config.yaml
n_layer: 13
d_model: 384
n_head: 6
n_kv_head: 6
head_dim: 64
d_mlp: 1536
vocab_size: 32000
activation: "tanh_gelu"
norm: "layernorm"
norm_place: "pre"
norm_eps: 1e-06
positions: "learned"
qk_norm: false
attn_scale: 0.125
bias: "all"
tie_embeddings: true
parallel_block: false
init: "normal"
init_std_qkv: 0.0231
init_std_o: 0.0
init_std_up: 0.0231
init_std_down: 0.0
optimizer: "muon"
lr: 0.00139
beta1: 0.93
weight_decay: 0.084
lr_head: 0.00798
grad_clip: 0.5
warmup_steps: 200
schedule: "wsd"
decay_fraction: 0.708
decay_shape: "sqrt"
final_lr_fraction: 0.0
batch_tokens: 65536
seq_len: 1024
doc_mask: true
train_tokens: 627300000
steps: 9572
dataset: "wikipedia_en"
Each number is 128 + 24 x the weight over the matrix's rms, rounded and kept within 0 to 255. Layers, rows and columns count from 0. Numbers have three digits each.

# layer 2 attention query, 384x384, rms 0.0538, rows 0-127, columns 0-31
101159143165124132133136139132084112132149106120117152133142141158132090133141180125118118114162
133095140152135095119136138116132166156122128117089132123131079144112104134149151107092119099153
127077138102092107124136098168130136142126115119106125138156131113124144107141112142084144152100
110128188112124087120134115105146134090128135157112146140111105147122126140165132134136129134166
130103120124120112169121146107114132121174122151147097165148152100125166119092132118112130095157
125115138117125120135139154130123120160132125102112142086131158149149088118116134113113151128165
130120118106121112129118095108133120137110099097149090146128173117123125148105192154123081106142
138107139137104127127080161109130127142120103145137134124143149142132126129139127118107123121134
092138117102139069095118099128120118119134131131125069116149164110100122102126144105149164112152
115169122154159126121119111066143119108123133167075128162102120097131101152150108094108115149108
108100131122133131130136080125127140138171111099129127126107136084121164089102149117107108138157
159103151125117127139108161126095125138150108113136206140129099121089128110122164112093118101139
105164092132133131125146139102101117142132111109090094160157147143144135140101144149124088123128
134124110088093093150149119173105125114073138141077136143114082117087123092121103108128149120175
095126132129159103104122202121124112168164136108121141116111150152156157135105193130102128092100
153102156116118169127160133094097157125153093113122156139097162118089142134126125131147097114124
118099126089123138131140116131099117078108121160139106140141111150087143088174119151133144142149
120127166150146125147168122167125089146092121121126104145154101146122123108136121108159153141087
127130155119118107150170178119130130089094122105111156100151137092137080170147100121123164088124
085135136146147151129163146113149107125098147097060120100128116147100105083154095116097095111127
154114115152197130143121139148117131115120148168117112088106112129123115150153156171132142132122
180095133120106106134117102119146117126169114100157130094104115083118129109134165093179139094121
145123128127129072139088154135130110128158137124136144122100138130155139074104111155121091146146
117167155071111137151162127156157137104130127139101111148138117147149113128107127139126138164103
113160146143158105164112087127176134129144160156100068119138086138068132175132098145156136146133
127108136129091149149115145115135148114127117079139148111118128125111093152142151155089122102147
102118135096116106147142135139120110155097136148090149138127123146147138131155149148143134096125
137117112105145132076113154120100115110109157152126105103135129110131139144150146094125129122105
128137155092138132125099148083141136135139114089119114140176140126169099166130149126123119157127
112146113138117118156128142126113137114156146121081140102118156113153111101094136152100118106174
126103120092116120131155122086168103142091122134140121137125136118154129152116148109132122131142
119124127090101149126161112137109122150123174104145145151101183137137125124157160093106131128141
131116147119089138133135089145126123120155096123121102138177135131108129139112119131113116142073
166108148130149122125133122084123113139159111134114136136144162133138117131140123189124132082134
113107118110134080129158110150154150196083114130074115088135130133115123080128126094076118154129
115125127103109064135142177096106129145124115126113137178114124169139124129113111117123135142137
128085151080113137174128077101150119143157101165122096089145114119146148121111095098146147119125
146112112124108105159118107156113128141112125099134146106151162125146112129138142167142190144149
098159105167135109169147113121118119127145129127123125098146142124134131115124107115156096145135
131131103115110115115116118117121132100154147128169144136105144101107156165133111079100105118123
135104112139149119118117113135124114118147098141115134102133128133131163132126135098149136089126
135128170164124134176152123128086125117121139137162124145090127105095188117132138145161113151137
156150119116104124123120136116123161122145178170122149142134167184149129122139100120171176134122
127099137100160119154139181114110132133158157127101113110119155135168169150128115137126132126121
127145105121127151148158128101157142112084118127121109130132117185132134141140096116128134111135
082161092150129136140116149132153079095123110156164113136118156150103123153115100167144154091136
118141129134140115112175160136133097168137120155138104097132107135178134087112136115137109099120
147165168102106133152118142093085124155132147087086141130127120109139118098093144073140145121127
072153097177081060116166153125109137113118179103102120148153157138127132131166127122098127078118
136147123121143088139155153122121118138141145125087119150149155193116144119105151085113165136166
100098124125140140124133129157101150146146118097093134131110120177133158163146113116104132158129
118155120104117122158132114129139149116141155128135141124098144144147112113071096161151089146113
138113121162173108128148114122105068119121114135089103083115146177071138154155137115113093111124
094101145111146095116137102152101125152126120109160164141130129132121136106143112148110090128119
138109124146097138137166119133143108123127126095112147118129110121125123119129106138125105133104
107135128151123146147118108096143108114104149122138064156123134120125087107123098139161114126123
122114121133103108133086131149095150096137110104105137133104097140093106137170107120126113122125
137087127154097112095155097125148143122097124109118095126136104104099130125153143118138155124149
134169151118121114092089116120131142159143108093103090135129120136103143146106133112112121117126
136154129148079132135147097147117143112098126100140144144168078089126130125116140157169116118158
128152140135089160172118129098125116123150142130087148129082156120152126138130144150136108149143
126084144144121124132110147085173106069142142133108102136134121173142105126097097086112123133150
144095170134126129128117093154120138167173134160141085138151156128107095123132095170123090103102
098113157117127126142115107136102111188099150124131118140162116131175142108119157136086130126143
109121122179142142160127144088122177152100087167120114134090131099126153082136161118113145076178
124135118103154103099131147162140138122116101136102160155107108139144136100168146110129131130128
133111141118157117131139116146096133130138152102120145131116129081092140153117136076107127131151
115157170097131144150162147153111111127139112126151126101086151123132078133157101122162079162130
165108130148114106154138104097124098112149101120170168120101107147156156116126149147125098144107
138132111158135130125096133075088124108150124126141151102134177163111134137131108131124140129102
115110127129145087124144129105151119120123063136121100142132123130141175161140097148116126152148
122129166139128123146141121138102127142116162134111124090093133105124135105078132129094083126110
131119111120159136141143122146082128150130105102115132082112156157126116123122150141150133123142
107120100117120144136140104114098151169132122132126115147134150160135117165088129112156167125139
132158117155145106121089128161128105155108105121145075122084158139104142095138160149122129149125
115123154147116072077130130119097136119149119130142117144149159123140153161139137133169143139159
145166099121130115113151158129114148150147109104135168141119112130157099149104141125124097113117
149148097161121120165097117166094139150118139167160109132159157105112092117155110136178124107141
111151131134119159166078075120118141125101159119155167130115123161136145145150093115129157127155
133127095106123092111107142203106133146157088067109160124137140161143164125144141115124145104148
138120093114091139189113146147147161111145116131119140113139127094162148115141129116111159114106
135150128154088132131114127105140155124144081084157151086165116092122171145084114114121100164120
141133116126155141138113176119116125110143172125105112112095143109127147105166160165119130137158
130101155123151160129149105124122113168153138125134127121142170088153125113141118125113122135115
145095118123157152117125135148132145139138128142127131128109080162136118174128132141158125111121
113149151100101143110156167114141120153156144112156156163082149126103121153144136112145136126092
119143117165129147155100154109132126101133136113104122124173137102117118156141129128090089105122
131106136137100145132145133091138171133111125147135116163092128133133166122116129115165122090112
130155154122125172158143096127165141149131142149147136130150119125147107123139119089138117107120
153120108129121154082131094154129137135124123126146123135098112126100122150114129130143138118127
155168146127138129158109136110109137133124111131151156140099110127108149140100162126166118124127
165120121115154146175125146095093135163132165146156093177114123128126131129103141111146139115109
120135119120129141158173096102091158156095167088087100094110130133134130117116100080092128120106
167119112139123133139132101092126130073125094133138121107115092162083149130139151149151120134105
152122137105160124142125097141148118112157162148124129149111105153151138117104116106098111107145
174125104122074110164109160120171162111133096144166149139171108140128075146092141162137141126132
131144104129084146161156139142124136129112149116156115170135109164136134156129111123106120131099
098119165145102149151137089146116137165144115099076121147145169179146128116122145115107125100122
130114145144176151145142115144114138154090130125091139122121110166152098127119143077149126109090
110096153168123137133118098113144154128111133143150123146137116111165134159131128143110138129122
121108118115119124126126100147150136149123134147112163119101120172156120107121157144097116139127
090137120141153176132134155154131123154146164172129116160117116088134166128146132133136072153146
144128141104104099142143108090118129126092142158174111151132145072102123167127088132148135129095
122104089110170163140124092107155153136123157116151138115100085115122129108103084115117113095139
106135134144143153115147129102148147128123150154105084134132097143147141147130120122106107084095
127123116139124095127118150138179137139140130097170124127088155152101114156149164128117120131139
093097121093119135118126148120193144138156134082104134141098103154134120125110142122094093128100
139132155100099111111093140122135150092192073091142113123117145110166126109156128167183144169119
134163122125135123148141145132118084115123103136103121131124141116068087122150117096102120125085
124148126158126096142142103085115138123109128132145120129104110124123148098143103131115101107133
125140177138175124114141133136111139148109125085136137129123162137142150120156130123083146121170
111121138147143109096137153110107183124113105143113065143157115133126161117096094135134169135145
154120150103130135112176104122099120127111153157110108103113106151124111124129117173133130121142
120121127167141081146145138165116116174113159128096122128096132170092100125109166148117137087103
116139149137094107134120091098130120154086147097105121124103138175122059120167145149121162126103
137145151126148167116121110131147122156163126101123145115117143102167156146139130103159105143133
141135106141124109119137146160083146142126149157143120092139136122117105129154135131145098098129
097138128131169132133116126126103129133135142126117139135097092152083124126123099139121124136124
113105158174091129179146169157130141142167127117136117127114129093137142114144107154130115124117
139148097106132088147102124079156123114125139120137127152099151144115110112114112153139120144167
109147124128138106138138110182113107143110169129093084162113119140140130101108114083098125115130
124104139117154110123101157137165136110141115127106115132116118130137175092131113182135131126122
136108150153083111156141106128107146154105115094160157150153125098151148169125139095157089132091
095126146136144140115086129112113133108120138098125135112081151144123082084153146131099095146149
118132112117096124129135121127130095123130125112138145115167144113103115129137126116103128130150
162118096139109110119119104100150115131131131115134120172121136132150125104100146104146116093159
154123099129129114098131147136125125120095157136147146138141083152099107117089107172149116121153
115129118139118071124116159134148132121128098161149139172113105125130162103121146134117153137133
# layer 2 attention key, 384x384, rms 0.0497, rows 0-127, columns 0-31
124111159116117117135125118110136110132102134122110109105132120124193157134132124151155107118107
133165131109128133142106149146172118105082131150126117159126158159151113100136111164149164149165
104125099127133083118118120082095132096104142162135132122096156167136132103147137125109140138135
116128143151110140122140118135103112123145136113130140099126163136163117113116146113148154136092
152162165115158157109109132131133136162112116123113174082122108143121127127124168112141111152107
115137149125155135083129109136135140106160143147128118135110158158100160132128087141134146125125
118133138099137100120095137173109135122114143130097139160116073191137098108153145149155137131113
124124112107156121126133131137136137145132147130129147101121118133141116103144084127141170147104
145111177139117160133175137089179134125146131105044133124117135159152122140101101125128122186155
145099146118127191132105123142138144121171108137186118096165118131116170103111123123150154129132
159139141144115145122125165143124093148066141120147106106138126172151109153126141160140154080138
155160098087131142129108139128170121135115114088132108080111126121138098153111128138186144126170
134116152127125153139146125116154154134104122119142157099151127124136200126121128129096140122150
141122131116148124128097150145169161115149117139144102166165160137157116128079130168098133163130
139102173197116159113122101151093149136135143145159117147143149143121106122124097145177115131157
135093099166129087184138128187120072159113168137122128105148157109147146110124155146128133086081
160136105176143085148123103112117137149116098130160151113136162138139159154143138150144103130099
132114151145138134118127115117121147139151119112149145140136151125130151105142133146141138124140
155091106163131158128106097120133113112129129171140108127128115147129167084142138129117103144141
158125136115121135119126062155138121131120099183164135141102106136149161095129135161148130154139
130124125088117096110192113110140100143108098101102095121131140119123113114130119145123123102159
113175136144149122113154077142134119131131134160112119127128141127112148104126158143132111151107
172137127114159174131120139170126160092124179139168158128149107081119135146133108121099110113093
126123108153165160122128111141163094159152144161142134143100092111107118091178122135150144125132
111153134104147134104160145117100123104108093082191147147120148123139144158109144115094125124125
129120139124130111138142112108125114125164154144130157135093148130130128158114138123133070146107
119145149133130137155096091122126117135140156139115155109130117106117117111127183129156120160113
120146140100109112135148089099170143154157079091143148138118135146138108118155142158156136108123
130104122130137100136134089156135144143139124152120108095153149143127164130131079165090173123139
141124147166153148112096121135130125154121111120173149091131120110165112183170183117141117167143
140163115163091099156111132122123166155123113145151148112129123126089113115152132123119123131118
114121154125166105132149100140141100133065118119123110130146084148115150115115081121120086132116
157127118149117146117155143118120115136147160152137140152112147117143159127112148120131119067168
120153124159112099144107117172121139121134131114133142123135107168114134144153121113108107161116
119167155075108119142159143133133079094147114134142147181129152118155146157124095146143117130124
103126128134146140140099152120159138112090119127123134117124125136134143133140115130115143125093
148129128133131141085156146136102172109096118100169136141154127125143135124169151137185121118121
131171150117163114141157145125116088096150125107160130131180174114140118138142131090079055094118
167145113108118117112147134136146156136130078124166112143091142146075135156119150110095133101157
120121164123143094126152140104112145130127122082112116157138114139121128144083146161133176147126
145123128157157142136144107089099151101191142116137134161126112126128106147139121115117132158120
150120110106083100076089149081146150112094142143092113120137127143126156151095145085092156136139
127115156148121123152153152165131121149106164087138142116136148122109110138156189174130089099120
103112099140110119050127167148116122139115130163113128125169144117134099113113125126131124159149
114127170164116142146126156113098126149150172185126133124161137105144119112153122121171146155139
156100150133123137142171053122101169134119110121099116120104050103138120119142140132118130149099
155135134121145118143115083145145108114118157091126115123125106110076093157176117156119104105079
141117107130133149135121149133148133149134127147118154129129110125156121131142111109092138123120
140121135122082159108138105138130147170148106126148149105113109130148146145132124132130168164088
107110120139119134111158133117137133146103114148106115148099128123171076100113130178116108129150
132110136133140130139158134145124132155113131130140133121138123117179119128110127099109149150088
148098111127151125153118118115129111134125109103154119114133165137118175119147122090100141118117
131133148102109137120109109145135166177148117119160125165115124121108109116145155125123128139123
176156110175160129091120160169156113141158150132121124136069133154124126125130162135131135116145
134107136118097136141112126103130162147114140121143093116098149132120135082123190138144129090153
167158104150145132130146134143101142132149090170111136068097130091096119120097120142140139120143
170140168143205165124157097122144078104163126113134120144154169120144125138110158167122117160123
082156086094140119129139146131105157120105145064094171132108172138141115121145096123102114145145
154101113129098126112159149144141153131123118171170153157129156148152159121150095131135094161158
109124119130138130144144109145176119099188111094119115153105120112174130129113126094088167116118
132097109098134122140179129128146126140167139127154119130134122138155110147125148135102128125104
146154131115130107103150097136126144139109121141128100121159132128128080101166138129098161156122
165116126118129087076129115102123115119119128128115163122093133146159127106114161078159141166105
173115102167139120107142160103119148107143117136127123139123102115097125124128076103147117129140
082169112141104103152149119094109135123081103141108119118130121108137121097129117153155142144145
175142144126145133130166120108123129119175144105170091160102125172096126136132091137140080108133
105075130103121143134103135106117115110132151113098105104092065136108125134073140128119153141118
099136124140116110148113121124154123104068155166137116105156114107131136105130089107127112104152
142104115108166171115092140121105111148161166121131128129128112114090123119122141131113140104191
128133145120133120141093138139178101085126090110113138157174157102152147092121134112092115120135
104124125149135185111098158153136087089136132111099137149099177140160095098137144158165146129127
134142111103095121168141071177106104130129129183100112146156152114177167112095129148152135125122
085121139115116105099116101117143099140122128159125150151136099125090115102156125151148122079101
162075183125090117155124114104126125118129139152154111131133132114142121097145102135100139106090
102156118138131135141121136140100166109189148145119099153113131143129162103156151122144077130136
103169133145108096165158111104109166132117154132111161122123114162139085120119136131076095113110
099110116108109119158132131088118115111103131191085135114176116135130164107108142104145157110143
183119127104108129072119138124102127135125167134110148163104112135121135112119132124088135135102
137086109096126101091148151157109154097148110115088112137125131160090108140111101133115111121121
118126175120103151173126124098173125170164134157133108117119081098145113128133181096108119139092
129121149154160133105136142156106168141154150090134157173120115145103115095119121133087100134113
127157115139136160125100159112091118112161128138127133126100134145117144100096089162130087106134
089129130156147161080128112115166088138132130141102118162136115127091096176098098169115160128151
103117169117103157120149130115115141064134180115124130140116118133122140107115136108093167129138
144135138144123124102143074148130112143116113142121148104160127132128135098125134129144127109129
122125155083137093144138155116102115091097137117083128134099131140150113133136126136062133136177
127156069177191133139096153120137133135121140119167113129104123158116119111090163121162110164093
120148145114123165143109146126111141159131128141096155120143119098141112141211141139115102119159
114117105142055133170128126066111118072116109119162108121131115137143139117124094101124110128133
114130136131127136129127157114161147151119127178134123099167112129129169186080133116121181126133
130123098072085143112117133138164132096135102164120128100114128112114094122139108145121140182129
116145114134139115116130085128114130097124137084071113134134148162111094141167109137109116155104
141148116094181148170102120143131094136100136130127141145142155179170147110126150152131144120113
135119148131100146095141117152128116149164129116123135111124165100154139141139124127135123111128
177173101144109100135143121142129128100182122063103124101137136156103164170158091127113107113153
146106086152172146095146111090155120105121131156149140132092177107106124106137157121148137117157
193118133146120131120126174115124171129126122138134095105122134131154127154127100101139141132100
135114143125127132114155154152160116190128138120130130133130127126111102089105126143092133153127
137150147131132131141137146148143123125068102131110134153145129123118122147112093172146138123127
148124114176107149139112135159116153155114131135151138114113156137112134114114145134148158150087
146153088140160167155128127156119135129159097157155149118121153102150138158096134134172187118140
151110122153119129129093126139125149117131120165145131109116152156155137132158120130159116138123
114123082166136132143133141084107114138112137145136116147098149105098143140096103096103125134166
107150139119117114100105161152113129167173120121100148138109159135144085101119152145094114116152
129139132143116103155122096111111136128149099099154160118083139137111093115144114099111113128114
102144111124133136157119124144149102112148145170149094107121117101135145172126127121125121092169
111165138147152123110143132132139135152137126124139109149116092108115106147144093139134150186163
121110132126133171143075119114155125135101155103112132134116122129112114179159152103134114114146
085095088121114126152184159160170163159128155164068090067143137082160145154102159105114148173156
088158158120137161118141131109128119104151095083114158119128125144156181124156160133086117129137
135177142087129186139128155126114097109144113162119142119114142166127111135100118130130112120120
086114190119116162154124110128121124119112104132160175079154122134117120103093134153128088101098
120117118121113089154148116139137103093117129138124153093178191117131177165140128116122119125149
147108128132134125117111123171126156126147107117083121115097120111112117094150102143123142155146
127104134136144115118115136147136099149134143125118113122122139119147131110135099135090118127121
147137138100132158119095099114110123093074124112141084167135088151129135153140165152093111108138
127143117132125108095111132120110173180126103135144118144126066107126123153117170144117105122072
133119163128138132137185144126152145138134126118128106115139137086070120167153076093108156170126
122132160165155126172128110181129102137147144135151143150120111143125117133159153149105101124106
117128134119119144124136154071139111116158111131109096131140144138130110125173155156139143110102
143147170084139144129135130161105157092191141104150150128133124179188132069181093117132123148121
138131134143141105121118118100088166148190115122148107103124112129102126130149171096140098099161
139155118115105116110111145100108150151125100165092139119124133174106188148141125094160114110149
143102104108162132151127136159132135105127116146110117133110085128092170150156110117118130156133
111141129133124137125149177155134139116122131137139143149142142110137115128117130109141152143103
121122154108141161132111137122157110165119120111055138118167134167157117113133118105120172132143
121120093124161145102122076158109164130174089151075123137134147135134152126129123173141160141108
149113129129137109085109117127059132082149176107120128169115148158128113140155135111168087154116
# layer 2 attention value, 384x384, rms 0.0719, rows 0-77, columns 0-31
094130187130059160147101112104121067118209075135125164077144103087114145101087141124141150108136
141078136109131125072094116103132125109146131202125146126136161150090140132174174126101094121158
104129143179153174114076158130147145099121138144123124129120122123115126128091106114138106133136
072129148131140114133085124133114052141153078172127142128130171122097134129164112120181160155110
170140159045118109148110135111122102133087127122141131114141130114125138122133129167132083124118
138151117118104117129181115118111152166116136110139069151164149118139118134153108144082108142122
097111123134120120113111125131120075154123163102142130126126110107205097184168120139165072131100
162153141133118154123123088157094114117164118158112140115098105135130159123100150148160111124145
095132174166121074113140109144118179124162167080169095111139125212161202097192121103143108091118
165154143131158130168115116124061129110104168169118169081190111104108122181090138140131093124142
176119138104139144126137091125150130117158118172139163132131162140079125089109159094133132177167
153143145108118090073158142151127160146144120146123146122141116145135183105124103100121104121142
123179139160115143087084097146082120140083098099116079162118159144112080123139150125162106161099
144185127122121109115080141138163173062121109125128075096143159161152133146142139101154131148165
127088132095133133108101156101129063152136083163123121157147154146112095136173073147110168163118
069116164155121104146083111108127111147106107120142126178137126121114183153126134116182099110144
126160139155149160159140145108189155107148121111141105114103121096179126152155137098081155093099
121134159102161123107083154166133117140108122105153107153134104139190147159114123099131137095150
127161119098109141163132120159124138137087146191152152130116128135121147137137164142052138065130
135142171099132140101118112125083177152065175122143099137101155117108148186131158080137089120129
117141079123131123141132102161176165144096149154098113099148128114097149110095174128172091156151
153132113114148105109129099112169109155128128178092125115121101130115140147108177179167104158169
140170086132136102101127137116104136077176107152135121109146142172147136089106096063174143141153
122135129166106118149113129131133111131110163132143121082136179138117074141164112120122148167120
122113086159116123120155137127109127155095108123166112104146150157103153145118125128169111128092
114142149078160072084073145141125159113102137188130137151094131101080118139113129089174134108108
101112127106143118206116142168144095136128127138087136121095120123109097210106127145083116081106
136143137117141151109085109136131160084160191132136145128176141134127106134120110102132144106141
123162128095112136131112110138147071112136140124175060125153137141175127120162104138112109153163
123124087084116137134108105168109153127108131094127151129120095151161148154126179115079134132098
109177156163143111145115096111134206097167143108123121081114157117160122083138059177126166102108
147128156150106143149190160059089135137152076128129071131137168145181122089129080114101163095114
097193108150106126123078093115176109160141098136154127122057133147112084130115150139174121141109
134083118149147128160146132082158131157168135135086140116093135132101161105146149165095155113116
112097110102153166129123149154135109140141147102110178135152104107112149099138137128102142143130
109159133160091148136160118124107151129107157165149149125152147126132133081111130125133152076145
127150152046159143113134123179135077098111129080126109170089114084128142139088143138114091162098
111094136164092172116097160133121096139106164120157143151168139139108105158147132141108121138126
153078127107133162079157095119100125153138108101130103122126167166166119110163121115146053168119
148115101154098126132117168118149160167138111110144100098137143144089099140137132116153185138116
138118090149093070125171160130133141117130149101138094142117128129095108161130110147154180139128
126093144144104157164111147069077071187131103144125124149166158137115135107125108116122150147123
104130082086134180146121116225132066129071099160117133150093142102114126160119140111123123120154
097120125150116130119133150165120117137128124105152141162107089138187191147086147080150069100123
181132091102143078190152141155171074112141089226113166070161087124119116110095164098092105129124
134116121147123146135110155041088072167192101154097107124140126146153106129118088210136136127153
069140130154160099123100102118144091149154128148159150122082146145126170166136108194133139125110
125144121119153101153092157138108180106137098189084129146130150147163148148119109160106170094118
161128082130128135104147144079130080148152111149125103144135166078143171090152127132100133118175
117129109095144146111118121167164127151080137086155142141111145071109190150165147107148114108097
122109119110104115110128095063116136098157125142103123132160102107121222106175127122087123156148
148133140107097078115110126147163134162088180119156151092125117159073079167106126099145131108129
120155139082188115120088073143093120088147134140093120142091114088123090162128152139129120105049
119081123105141148121076156127092140147094131136093082114191117112087109139162132134106078170170
162115134122127131151120134122143137092111110108162155116159075137085162098111157182079146125163
149146167144121144127160124078134100201138061157080147131157151106146132161093110126097147127128
133139116092116130133150094092129084185130104119116123175125060075102139087113101122143184131084
123165128174118125089142149109169143131137172132122142139127108127137133162174099114156143131129
137140161139110140117121128062122141131175108151101172110134188141112112174103121135099178104118
114142141111107140168106133140146129098127139098105124140119139107109075125156145106117146172116
132141143138143130150104146139102125141151105137180120120117139098120123143121140110149127066116
116147159141117100094113175116180111124127125124192112088112161162126108144098139126137093123149
150147064153126082123130135119174143096101144095120131133109156120158132181156158141128104120162
115173112161159110109105184124129161128109125153144182110144108126106075163124194164101156106131
133086135131149120134163111112105112123121135115094132157173094116123163052113155120123214168121
145148167093120114152116170117137108112101092082161179150155098107108147104140141127155138130145
118158161131136148144153180142117141158146105167117126116140114108094079067095112139153136144174
106118164155118158148167124140140154130120123143112141143156089157127161107105176120141110157176
141123115121131121167159118150103097172107121131121137127111147119100148126112155135138124104132
117150132137155165113072149116188126095193116152133109142080165143161108103117107153109144124115
132150148095129107112112083153110126097134146117127154118150122146139144103188074118120103130076
156099145121126171138122105117132152115113124143129091108099173136153166106162114144127132111131
133103146154106128115162078140115116130135108181110146113132118117086121122143122144112131133115
166122134126098112106105130165109169128140134116143109115130142130141145114117190098164110177089
116095104142147129141152148075133130146120101105129140146150177111145162140160131174138134096181
153132126135115098139099113138089114114162151106151120074141139091124119135121129136110151098145
129109118129104145128144147119130125144099122123097081159101166167105109194128097114122128137119
157130151128105124150119098128156089092154100200110161100162107140128119111132118153110170103153
# layer 2 attention output (transposed), 384x384, rms 0.061, rows 0-76, columns 0-31
188116088156162095096122107098089132154093154080136123188138141182154126152154134138144128149123
100135082123146134138145148132155127131094152081132093107146135082156115119064161148166146129107
141156090102138095113155119116131107137099180105136079147173158112111126161133156137113129108125
140123103154136147137132116100164150102118150116136132135161125162174106113084155163068075144143
106092107153124096094156111140096164152094145160096147120123110139137164104105125079113137125155
145104158129140107116029123187163139134130115141124166139115128151057140102124096137134151113131
130121146107142118158156147103125159107083148128120117114144106127073161119114132055104165136188
152102132147179144118142155108218126133124115112138131165118130160097119098153112135158114129094
173096117071087118128185147121147135118157086114108162184094135087096055124061131151115164125149
117118139107115150068171150127133139157137106131137072133136154158144133106133149137165147165075
091138091199150166097123157171157134113128145112104118098120078143165166151129105183134099107093
135107112148162141118152146136136133126134147132143154094117126119069120152128160093145173108070
133097121077152131118130159104144097147154173107152153115135130111153144118123115148111159120149
127084152150110141115162093126130113157196152139115153161136126143126097134160097119126097100095
152142156166160140148141115153108165148128087096110118080090112141132123104119159133133125108114
142153076139168126143162123097127144102111170155108140082143145123138106107125140142102149141100
096087089087108137107136149133127087104118112087121094137129124110082137099141124153150095120125
158133087139055115138166126099153123107085109147076173135137188099121115124182180119150156131131
114101103140098157070088111141106104107172117106128136098120124109162117110149128129199157152131
099157071132144097138130108133173113087122103171098131141125116116141102071110070170129139139128
127147136166135100111160139109095121088139141062122097171129157100135093108133079165080120100122
103143149109116109135165156101128171106086139076169105131141176103132137130131084148110154113097
111104141116097145110109151134125163148095120111171156130102100104170117109112131159091097099114
138099117116127135139155078093144104162119125206107048121130138155109132122117183092079101122177
122086126138177147108134142141164089114120129082111139126146086140141121110097125130094118141169
189132117156093142105190136067114090139148141137136146088117146152156154114116139151105116161100
149144066151136103085160108095135166149124129151142111068142112115160116113156138120083106143164
167119119119114125125144085141142117111099096106145112165087114111139124108151129122131097132140
147114122137094129111145187151115161107120092090099191125108139109123168124112096130137140083114
115132124144107125116131114102087124115136132150085114121109148121068124110125139108181138151151
143131143089075140106175139094120093146147130122143143198124123115167153216117169107110079109095
133150135121085168120081121198124128129136120107139183173110129118077153127141130127176078115099
137112115152140071128122149097133167135139160099121145156166103141156173125101092160102134120110
181134126111118124150151100121118147147115119116153124141161088116133135172139132075182107128106
114145165114115092113118125142155146155083083155137075133145150160137099114159124111149122111108
182130111133135110144100109126105112154153122097158154154091080183136104150185069137160107140088
115100072210118089111116120079153137155098165168154091092169140138141067122155121135129113137175
114127086139171159133112117131127115111130116121118102105142123142120163076113153119133123138163
141098122109138120188122130125147133158090127089128144166103105096103113098129147148135153125138
107140129115131122129138095125084092169109169148103115148126144095171185096100138109115080147122
147102174154099104154116083126156163112161082135143174134127155145137148105148089140125174123158
086161110150119113103095097141123147120130080114096152137082137134141147173104168133128092094107
148161115178123150081100172087110159128161165105112123112142129145143125134137140117167150157116
108151071144141110150127155098134163089113122136040140130111122142103043138165122151125186148139
066109166133181172122132117083109151172141119090154105132110163102144173136140158146142170124118
095144130122169111123153103181129134124095130070116111108102176131069136149145137046152166101128
169103108125105141100157170114145168089132155076136121132164134136095092148126158064131133104194
074149147138111136103109092139121110131147117120199147111146108125135142103118171121117071151149
155115156119130161173115088153126154149104152116118137157075126140127078130122083156115098143133
131136110145071061160139125099148131073129163109088150115123117169154067069151088141131128129183
119158105151109135180165168176129154151117131122101149148113131113157071101085122120153115099089
102079113126140107122102125100092120135152107102109091149131165097136160113126136116155129148109
134111122155081101117198173157151169161133094097144135148164149153169174069138095098152146142173
129130132116153134101121073144135121169093134137141101144124152132156147060101138103090088103114
129126092159125207121121138132067142169158173105141072114136156133107102159152117065207121109081
090106129127144131170105127180134110118123194099161142133091136117131159181155180141137141124134
150116130143132098098111186167123147149142137138149114079155117162190091189134117129143136163157
150110137107111131133108113090144116089107159124133114087108124098076152141054151118135121126131
132107126103124115109119102130100145128111127117127089168090051089110171100139152162145086149144
166157141181111143117135139136119127125149116166094084149092157153159168100134115115119114091077
116112132110138151092146122126155137088139110154086175116094095135123113135136139150144096164135
095118134081099081144127130104102158095153166130065171165131143146088175121137096117101121119130
129125134105161177128129157103098150154147134132145123144130145115117122097092091130119128157146
087124136104076131130137077105135149121139147112095095135096115133085148121112095131122132136130
140126121149122132106148104169148137208120143151133127152095098098151095156148120125127046107126
093083117156103132116130123101106156140125168163084089119109137096120135153110162121146169105118
125097161117135118164143080138101135148107187087170116136112119111138124182163135079126132126114
114131135130144144129106132130137111145097156131156119104094158128132091161124105146133151133114
133123151115112105099149162118127159116146115125120143119145134119136143110127131113127131137141
138138123116132141134136113132115127122077139138126129152124092105123129120133151117125108131168
127127154125119115156140157130157138119127106170156119136091081141123112139102148148162143115150
111139115093136099087116138130142111108137106135102142116175127154125100170091168118119150151142
113129137120141130118114158145144125133128136105157140122103135125134152130142135102148130116130
090120125130149137122126153112144104098125121112143102161096157098119107100129091147127119092156
158139121113125173113119105166154112128106122128122130128123101130080133141079095096142106133111
116165156140147154129155158093140144157129091096125092196128152125129118084154169127151123138123
124151128093130065117113155125131110063133111091094178113157111132129143134131124136094129087133